config.toml
num_key_value_heads = 2
hidden_act = "swiglu"
norm_place = "pre"
norm_eps = 1e-05
bias = "qkv"
init = "normal"
init_std_o = 0.0038
init_std_up = 0.017
init_std_down = 0.0038
optimizer = "muon"
learning_rate = 0.00635
decay_fraction = 0.554
decay_shape = "cos"
final_lr_fraction = 0.0
Each number is 500 + 50 x the weight over its row's rms, rounded and kept within 0 to 999. Layers, rows and columns count from 0. Numbers have three digits each. The size before them is the row's rms in percent of the matrix's.

# layer 3 MLP gate, 320x128, rms 0.154, rows 272-319, columns 0-63
111:579464505555391425545431493485485366498524484467534501453540539515490483500468459444499483498473476565523412505470464592453542488417517423541339478448506476537560551542568480492528488524511556
123:505517476445549512476554550497518512457517475450440569512532504497453501413441507532544521456709437555496591530556513512432474520413472514470509492446522475480420462458477550513521475458624521
102:460522556585472477577485526491450522508510538539445444427512543527517526541559503490464433534492498442601422522560494435541487464499557460486519496467537459582529499552560472472418463618488491
061:482472542531403477446494476481494493486549611544543500462545563505461441387488552465478528450594445501404570567535464620453519511503498453457588522495490546486499395473469530428485495552536579
112:458570473517472505547411583521485490532520576522567486478585583506453512437557522497473583524484522581526529501482485594469439515571525450508451582475512433532422533490514432475558508550443479
105:440589502497496475507544447518494452500495472470440526501501499539401509481486505533495442514490479473523470521537497491474472540393403491517462481539577517408482547509563628630509608499565572
090:487562572449547565462489497583533371507512518534556553548514467451547370511491481579451555520434479572556491501431428539528474496457498527446536536528499565483587418503465541497586585476456511
088:425590528534497467498408544470517519465466540530438514522474632599466470485520506522458439447536498516555461557545468507517471438455450528482453523493575504460411501499498484469431473573466517
105:558444526469347573550443515555490562496459397449512493476444513527443504477552521440449506423480551506514502495469571518509464487468514543541545468561575592530576459503467530485452483514490424
097:519480470463538573560432463458480476517506420498427572551526557513448496585487556503537474419513523448508443540440518522462514509474557530550568488473562469465546546560540516474433506388479500
113:554493545500616497590450468487468509404447423514567522510470582520472484510585540498408421494542415490476497554419480473478518486499603441547517509466515458446600469433483501517459504423547561
081:476459596542428417528564480508553520607469460548488472550457489462529525483507547476406548487469543548500538478535564533393460464474532418522516470518495525512454458607470488470433528462613500
125:503472574575468464491406522539437526328492529455392479547600613447525501525578508508487493513534515555480520430530497482450504463533486519535546545457506478468453513448486554452403512500480406
094:509594620537438472485559509441520504506523458522602475508527528557509469511518494508532468573483525470482494511442566527466489461439482555511465484418439544578517521579466450569459451500573475
115:561500550494536536474494511543528482512525462531463471458511354475445397466532621539516529462444484474593513471467599491476458522458465468523586493446501484459453410487472560605527507508431393
120:441539507530497388438509506497399435530496463556502449468472505524434589502472625560441463550549496458567401453508458572488460459497517610514475519558467517449571464455560606506402570565568511
110:457477472505495476479501503495500438423607508448477503572555542552530505556499461459499452483516516499430528510457569443487465496517445424406478667527549553489582693460558519537483446580508462
110:443470523507458502541510495500394434540546537477503518547513443430522447384494483507524502483551451522453558539516489516571492474438541562496430550563475487541574470493567504565626437597481435
119:469404492495418464484452584515487514542545568466421442560535473534567614553519569598505445553438510546600430444491455538503447437453491532516468491494557518528506566516575454494546505457454517
126:532553530489448518469472508540497574469499464485494487565536511515487606391536531479448546477441506495478459528420482451428527445456536541531441475469384505368576581433514541603495488498408481
118:456431534494432462499435543558500560418528513498490444590564460506511576411521468571420519486570529477547499521372522515455437476478515552451461542446427525460481555521579584560441565352516549
039:520472570565484410530543507417450511553440515458542461490560461524439539395424519553501541463502586439419536501505485449508494551565520550488523455477484502578528473466482468543471526572561536
106:574485538558513464496509527497470513512508495458531475440561542450449553517611554576380538550559601486521527464523495455460531468503434529479381584565479459523486414499566445391475529550563513
093:549497553559544469442526492459553468534458530416546545417580506454465427491490441527567521400445525483465599415465469534520556525537473557484457453514492594478429507523449497457479489462435498
088:588521529506472508531549581451449497450516491485502526441473548500486399529526490504562490424496485480518513440534447543451477586464538537506513494397438526473501503531480529432457446461489480
097:563495454539476553422500495475550433532563526502504534515452563476426550382524428452524579528577456573520474483511504534446546533554479538441620539567475541525473504461505409470543575502616455
103:483483500495435494526503510531480517482512510549501548453561571402531498469532487550619469470481457514479533523521493610535536439512507521435410426504459475488556499524463479459494454549508477
099:551473523453493538501466457511489506392471494404517567409484496570466509525559396434397454427460543479531460552444558490572508515420482534528544534447572452523569555567470509498485469486598517
108:443469549456508501525478582458459495416493536432493486488454465478434568532480401463591491506499482516431543574607537359584528413439465551533494521473575549463592548469486458441473463466517527
111:492583482439423454522581531477509455429507446485404525449504463567488508452444568494530447483543493515491493485470540602499457501550490518492489399472488619491435489470578601467530549682506504
106:497483656510430551469501497488595499484510497499408500502594567634425402525457509489452510434603514499485509557514500436482569488500411513531473536409405478472485522569477561493504454534411589
105:546484554506457552582517529585489436525524468461389579493552452436458460509570450435410407533500565565586492524504421585494504473513538518516436510423497499572543545514509537550515501487473503
095:512489485492476543526478354507513529372534441481465514482561579466383559524485445458574451487564493517429555474439621493536509537564503517503489569608474499483520502459509571495400504529559496
089:488490455580458485512501497502463510566518528452457540429448598478463527474427584500469527451507474543642513522627449567580430503543546506597547523491562565572604455553494577365452513529519517
119:551488522369529517552522559525558428466571386566471465512438511536512508476490532585453413500453427475497530453597467414471449529510544419512466574479560448498489413440474579540503551448489554
104:514569507477455505555525429507496514423444492456604485462503491443562535424503438528514392425531493470416538511511476460512499546489545517441526452478524478488491482477584485509516653425455458
118:431588531451433431547485539438454515411536411493595510440515548564503478515472458501523516478503570435522501530526480499445512530688490456514504526451479400546471519471415591546477624441523506
107:512485459488598574476536583534496360509522437493417449452505459496470547523347507488504578550607446502532499507476431524454505520567493441427495501422494478487640483491458488584583522442463535
113:456524385621499452613496445480483519441522366450538486431482502444514504505576498504496550393472558474507521524489528522492554505514535493533492500518475561533489454443535574503523527472539574
090:549503423428497478489450399605559426557568504440479544545538536475505474515536519500498431438496521548542626496373515493441499482439366499444525438422602438463609571534475518520505415493491547
109:509503601462438533543500411402539572464546489424537481418579542374443560431474516592479524487524471493416526471562536528507417517467568463390469445623521526440481512539556413460523515565502523
092:500494453494417512546568579501539467479494524527450404535562475550404543537545489430410507507464498478504488552510442413536492486534514490462532464522457543542411520572544464509465533488447496
111:512570527567522472456473449543480493560473507424511467505523530482525394520469530477562428572490433477420441519469511518558417544475560472467481445466449533432487427575552516654544537516466641
100:435602517507589555536459535553514466484603507356481461487453452555528446497514515493577469574560543572518577447472492440513526539511446539414490569497522530346472500452512537519487487510500477
099:510467503493508459460444553559493508518470519554489609466536450504426420437505510531500522514465442559617475476608514523438507444490486461423520498418491548493397487426531445499544379476604525
112:500521573488466353528414486599453572561496479542431530557579489539498427577428485504523402493523474493463400521492527527466471538554534405459380557464461456462498549606515440492560532547481499
032:504472476544512453582501468509532544437482431501439575476530612427529431468517569548487550449450458507486580432508542558501547512502488534518477506426550551402408458494546435548521536538417404
072:382477433516581531487518478531502504413525529443520609505494542431471523396494446475445493406500618500579551460499530505511476503557474430434573547511557487552516537493513569519523427571527560
# layer 3 MLP up, 320x128, rms 0.14, rows 272-319, columns 0-63
112:519619468454469459557522472474536533547521553475479495573533537460522538447507551576481522499555601475528537424494542462540503449591417532485478529466484514431477433507504545523456500615501417
127:405399575415421514452454474506541551504431545601536477514470493471578465478479542489440522533495579526524488438423551582516423438474453475507502478591433537513601560626531519518499478474420523
105:542447530382451561477579472543532532437462554505417504494497471508449491464491453554420548458557514513469578488499617405461419536492408492428450466521573519590514508471558500442456475498536494
068:521463579496460541441469497541469520443597559567562460436575518480452422488439539466415501528603464476447530550516446558397478485510521437457611514442496542553490434502533525454447472526519612
109:441495438585479511480561482508530568527574550490446516544577508511549508387475597412564525556591487545406585404492583530528478490382477526433527559517451513585455491471500505509519489486444550
102:563457499555541501527401494531460566458449431566537611456512488528445548492487515453405538540515530489437471465480527443540423513501450509532428485400496468478531507520478534489480543463544510
089:466516501532512410451487474374500488530550492551533409448403533477566587518449448438477387450533482451461469524514641551457456442394599477506445506515573475555486417486565488430402472522488515
101:486480555440588464418555446524474457537511434448589538568477418505491530545442472503497406483433602520429456452564574468438515514479525455482483467518456430508559457532504433501502525535464446
112:516544497440499539513482504521547570463418412484513544462471387505485434505426485413447501434475544504430489499457545500459529503568567557540487515503485537587477483498537456389409463522448505
100:533509540510487455427550525441504514555504451474485547564473529544477558514511447460533473434498577529484447451426526536453559586446543516580600449532480560474526538532602516505431521498445495
108:516551541437461598501452543502536469523544436473556389464519571516483467501603484516496479486488541401479408492429520465532496478489508423610546514449422528425580406549578508518495521485533492
087:514557516430365522488539562446475494573394440479495510542537452501536478410456544571509555457530509548543510435592491571474446467566540505480496464500484489454465445582536495438530523497605446
124:487518481535546494512532535545448526527503569541476482539481544554422511494369518459491456519477506583529556418522450519492509464524514453390458530449498521572657515473473476532587412573493507
102:504479519512288494494494501574610530516517529487555524546516551537408502466499497503551463582451530462502487535457529473466542488400491619493485527499532419499491539552424548424472468435521441
124:506492527512410490490518470506432538443457516504527515555474540473580550507469482416425520500555481505468495582530481518420488323459482520476427536521451506505546561482437432413510561511456471
120:517561526539568611519534453450529448439522456478506507502541500524466558451414490447481422505484552578463583592560473515539553445558491526402462489497505501504383577535550444520406420467438426
104:532466514561413499583436492502482529550475461469515567462490512471453507417532523502473578537580491551561533494535513513553451392465475415644457464483414496460519421421502474513528517404564538
110:492490555474542519496448504514569431569570490484524490463554495490492506453493563594505421557417513570595454461558468556494469451469454521437529500498447495510500476432518513584532475557472526
112:526487513524549481549605438479466476494473565431521437524423527396532501579503489502525450505498504487402601430458541467591482436531488499462481492480535427474533463560456554563479394532409540
110:506503523565433503504523505467453481449599539464561423488395540451519378422507449545576560459471530582493500421486534602445512509529534455521467354555502494529558413460476550500454515511534546
115:541397469530522464532463493491611533466595443381548438484604484519592471495504475472525519462478358532536470538502503526482507554427540504499511479551482490495499455511597512513461566466417502
039:488491408468577473532536500527541476519410400587501558501508541443601464632529460487547489490549446568569459498510468549488559576527471423460532619561491468381538493445536514425527553446475466
100:420542510506568560527583520484499460554438521447526550452423439596657514492426471506547561528480486656515522517540454458494486442559480471546448510416492527482511471506467515440494535458539483
100:551543508467438419533447556464531485549490493509496538462527463515481581516530486539558534432503454513474510389512544559524543575470449449513398464628471515447480537519473549480522485477487485
093:597528452440450520510522464499502475487505478527423522461507466563512371451543434472598496426539497454517523479501489545514473570548524494543439582491469568487522488472465481439454483486583451
093:502508479513479447575503396387509571511485494512547557517549507536414423485472572437426523548474479461552539580484513464468502467485501488511506547577513460522459464371588539535477643545513445
104:603527537429456500578547437530402425560463519567518427462520457494483488497507494522481423534585473504423477504562449500478532537684456488591456489406616487562556519505541510399489453547507513
090:437560466558512475599550537592508461502549496351475414511429499470450511443481535503466498546491435518507626522486512492524417396501582435518488498522500519531519454558544511476435544538446457
112:481553568506467471472490534503455527424478528433478492608524403524572595434537434547500527520438486493593481522472511558558471411537479588502475569518542388499378589533372517548535498440482487
102:481520488555492493506675504491491498423450488523412459475487456479484606502448608474462477529486524482467571498539468552523438486495482481481539425540475544557461412547558564433536514491528535
106:511560552437532543411486471484497510505530497433460514533557544498378498612459534563526517483504468513409510542421465448493555543466494413437554498443495524535482473564449503555559533569482592
109:472487511529471473475564496546556655550513426488542478547441527563533537511495459422414477480502446505352499486483516485511497503496554503526485465604528506452416596512531504403459430462524540
090:481534566562556539565534602477524519576468488485484425396512443470485402473507470531560444534503494477562399485602495545433515519501466477515502493552521504454506472409516531443567555498412441
085:465504569529384528453521515526459414500467516472465442475452577501582539460429562564455476456521526493533430521566564574591472458502521506515487517546507510575546490555550553448452579562457517
112:498475515531468470437590556461436488509458530463494480542481462479493519544488551493514510502394477549423539542504556539511435531464502577517434438569484517560411485462477467516491503521624405
106:563448529480425483496422438540465452400454536439574466519494485519625535423592409478525430441542493469421490525514619539447481467419498520472478460551603518472515497557566473495537593446526506
104:516596465569487516480525416496565633500538483436531488439471503456581543465514477443542524482564466486494534453520444530424516431347401596463547491487515555427502540504465506506526445455462596
108:470595504587571453568498499446592491519483514507563498412477498452536489450507593554456409499453508511512510478472571533532537438486530560530452475422505449474465433460533539421472488506593578
117:567573481494380552477536473464567499548539521506449471404620520514506498472435546370425570505524537452606507456556503361431444488514529454545536482485503569493504520400483464535406464466499414
086:500431533496473467446584495435476443619478504527514506442509505492491434574503516517535470513494543562556602482473565460374474597453473446485505465480484514498564516477512502556475447489464580
102:508449530523432439471504464506482534517504615431484550500511547493550496501485562509539472463537558504564643441514483493453483462566462589435467601481457576588476553450477393464590556428528484
114:569501515542500461538559545469458526459521454523540515538454457486464534493455589494436439499451438467473478394470490481454537419578506512481587479466519482494462432567584516495481503494467669
105:450643428538510434521529511465413430622511525497520560443429470448488480507544520436568414424486418511483514491567512515552465693516503477473459492507659562473529483615511492547443444497552512
091:480476549557470435459499508448474517501469579553409471597511595491477542496502551463508425475533496510558437478546534463454444475567520554450583555510445424534451482519452484432565433486546507
106:520524519498492496523507435461591502499482600525516410430498481496501560460567610406513529489494567504441474451533530460532479478457486474613440482446591460582532434592380516498538473549438524
109:475501524488507543486437552546588519532410515468510535458546403598541442500505444613501536495539533477628564560547557546569477535489462507478440445603521482504509498535496450510546491540480569
033:429477441575534442606550499523508530440520493552471535463531544535532403451583555486486496448476451489358576461547570546485486540539490461498471485513473554424417478468503446506601531467429430
078:561460422551573521543496536486407580498539483577476498410477475519574576519575561489478523496484512489442504453498520456432463459481542523486490457467520562454460411452400445468492519475448475
# layer 3 MLP down (transposed), 320x128, rms 0.131, rows 272-319, columns 0-63
099:432494511533462490535469554463493441515530489557524394498529457519530460501462468528462432377457571527457482463460523557504492445522439546437587575513444517468520421630468482482461505592432422
139:515449489505448455514481566498571467479520456489488490509500533425493522469422551520390598467548518530524577577497529533546455426598413447503458458547607511436485448543435490522478475491416587
103:561434484529495579584451507526586623457450460479526621466506466526510451497541472535605474508534519474491537518538431410507489474503517421518447489549439542437433545515405511568479410537502484
069:507580477490627560563519456568431590487425579476464518500528529552495414548474408504494548499467479388434409600478568521590511483434482522515535445470453452470488455537509475531571452484514407
113:502501509499498498556557470455528441537505469472547473483592494474516576481450468470499463439595461399530541464460491482541534490405596484489468475410521462480571518424504516560388452611534522
098:521496466476506499501525563483504527482476466463571457588453392488543590512504575489463475586379438537502547557457535602475521544473583520587547478523562491452432484473517524419593510462580566
095:474437517458568399545534510492537392559453461470574501493533478540429475497479494522550498521483565453461579511468457464470493528635515507458515418523499517485582547622487590389526484452512545
096:514549479509491509457616486571572492442404543409439408489460480546451534505529515471556423481535616559482472501552446506442558496447575499490500421536446505467506460485576455530471478517482550
099:519486575498568547472503504472514484489514534463593525471442426485514476526509478404468470482446516564458494518523590411441477484562498545484462496455451496528492508558563474516463568549474569
095:508612461477421445433455527512515516487485454579464529494435501478555471520538509525517469399577503497525546419444510570524432502561476541532513438492525469462510506539467577564432500439514507
105:467481414590540462464599513498558460567434483533474520468476539430457501413498469450480546445483518520544522525599442584516461489536469567472400555457571522509487569560470567519538551492501525
098:472488569504547536450450445484531517433513493496508535491447462506507460566488455495537529568487559551500549483531648452483514506523504498501444413530502524467479374480503562465484476484547458
119:437542598468426464462520545498464534494497434483519472374554550556404455483425443455546577500607464516485538436504480487542495484464481490595456540482494561519569533464532507453509505570549413
103:484504555545508475429505566495458520512494470485557463493519425506475532465489430431541518428530649505530546492510508465514564401495474593584557454516522566524533484464454529502515431478525443
127:618434421485504574529421496458483438533545582434523493574540571437572563466496479517436500548527429479530580536450486588473477414539522450465484441559582464497635479510463479478454542538500483
130:399478516422513457447520471514447503499518548501523555466519474505442501500541553503541513512562455501545411482525477523509394495419512581474477552497506547539609446441489640462517660530509468
109:522470599485429513579434504507498477497533458468531549483511454472502638483477495543398524518552442399539380423442471592421505506487486485520551483511501471541545571387482503479417518440556489
104:462526514498508492503519510491515383561574477479534501560531504519495487473405575511407454513515481568442501506502436544525426522403449522515496571605494435525519577475485435502476494557462493
125:538512519601454624561509460522499487518394514511562528445502523468538431549570469525535488395515460434452518555455484423516486513454477662557479424505475478597511455513482457469458518504496516
114:560522473563519473479489554429494488467532501582492503463545474607543443433474483569527500504475516481491553501421571418434546541560572605451542460535477548478544458501506448557585458536451441
108:389538451536502502404423542484570509409615458467462471453563467594557543427577477519484460548424488483618502542485571553515509433509565489465564431569472484466493483516511525470448523420496559
036:508498466476563548574501499515519576509431423517539533527487546464465505525490427446510563444377501512579555544412484589463588579452473539406380505527515503393493585461525518421504428500524579
108:574471493451555527583596548503519492533432516560467453554534509512566497455404532468536512541530550578549546441442502362456436509488524483483503516446521526504474533475503453482507515481553456
096:547466547518453352563549528497551495425499554494489609385584511473455416552555445530546499505490524484510520537495506535446531403605500477427506474529428494550522553430409506482435486578541512
096:459459448435536571488607518424517482584556485525514621516544480484531512547517492472539591556498516450557554551521524504530434450588498585530492580496565511476547529492461398508473461509516538
094:486448405536477527509505628408491460461394481592403490532514456473537505533616521448486499462504537533510405422536552505455384518463506504482510381480513564442502463438540563491507443524504510
106:579571561441471613567481502520467489528475459532485479451480563425502451484535482485429562483541533475374531508479505478556480538519445438639479476505496520533418511544502470487595528431425475
096:460475454436455547555493499551468458490528498396469596567485456562492501447422485433578451551485477524525450504525509542491519443535533479572492436451614425497551487511510520534545567511540494
105:547514364536498449488525470444493601575445496484544537440445576500435414453503400569464506647456579469570485459470524535450498469477465555567535492473538454495518476400518431541591443486551492
104:409497527490574579542531453473474457434505465555497518510525544554432496443475531454479498522508544429483584439576504511499508518485455465446564479580499576561586560486473489439443467409607404
129:526472578478530407505575423550455428521457462541520445496469477536483517474358510496470537529564577456557503541417493509568487549453499514468509471446451534495468484458522543350531429500484536
107:443535461464497432488512485510455521620435435476500480499522442500456638487487525456469521553528575524357430517475519453561493451487510566519589464582528524387478537491533501466496430465599522
099:508616445543478609546628544388515385482475539483538425553514474561540379525566492498453496483464501507517422502444501540521457522477550465448483540515563486496483528463491534546520471551413508
089:443450561519476525579524497358518511516462512483459459438492592442432533498482433534444499420497532456452420551521461539611470465586606512531508500632497506479521531374430550444520547523473430
123:513513519534565424557535472528497483538474445476542541478584450501565466498565491460522492493495439491431597430527556596476482553555470474390446376564348519545503465486494397541396527494515394
112:371536463467461524532590458503485514476473525542552581485496540519476522558465589524491429495443436467432471493574529442462496432411504497465492480518469462630585481560456586441542519379559622
111:478573453535493483579486526486524533429568450554497456426543436476473522508504540482508525432537493372490483503505468509489539403484425535552403448477510480348541484604481554568508490496492483
108:477568541503520441413529520514445487502557403554552522367622494526437453485452496508486441498441619532501509549485468505446479515521594493493508525478469482526392546490488450392634501600598515
112:515585517503366522400582490503496467518409488537452573518477548467508457542589477534565452472417444456512540553486456522551541511540519539455482467510418363552480520432523351561491525505516555
089:539570516463498479520497455431495486557480528447568512522483444454491449526576476501499605416522567501466480484470513533442534594473426527453514450612535571489473501515567541477539479536626503
118:536505505596515400479544554555497543506455455423498453378520503497556584553445472520461436452524555489529574572507577576507526524499556561525512408517427497462496433450496581448580554501450541
106:451503524608506551422595425502465528466517488502455414318522548573589474439507515595565539508503531505449479533503448445462472544410491482540570537481487543553544457545532526504564532403512450
110:554516481470519434431472490483540467536490510500602561471471511454439436494476572499581538517516519471456520553552531504543473519436501486552539559479436455572505476591521446538442538502476493
103:472536518441557522495470456445483462562547484457501591617485491438391595553437528414464552506569488419439545585527474537540407512430517512507552539526502456498463573519442535554385528529509471
112:589542484511559536589434471481479427425538487560505522437500568553505504543450514528587537527505482437513491536579466506486517528454491475504511476506552543477560468535486456545549519539437468
107:470513520434557451551573418454627485513445530477471480522489580473453409534500511605433469527550439495480556469442437495461447613521441477448481585613449471553525528541496503546516516537464484
034:549475474497592461563599525478515549488473540485563485503423584463534514586496456514448524567515564545513459522504399465478521554431479464514515501554427576487395619475530510564507470517605501
067:511497582533602472480521526401469435453449514491440455447478504474479493459533463521468455499534563546541542441422455441537594518503526454504515540459585525472427524598499459388514499553450498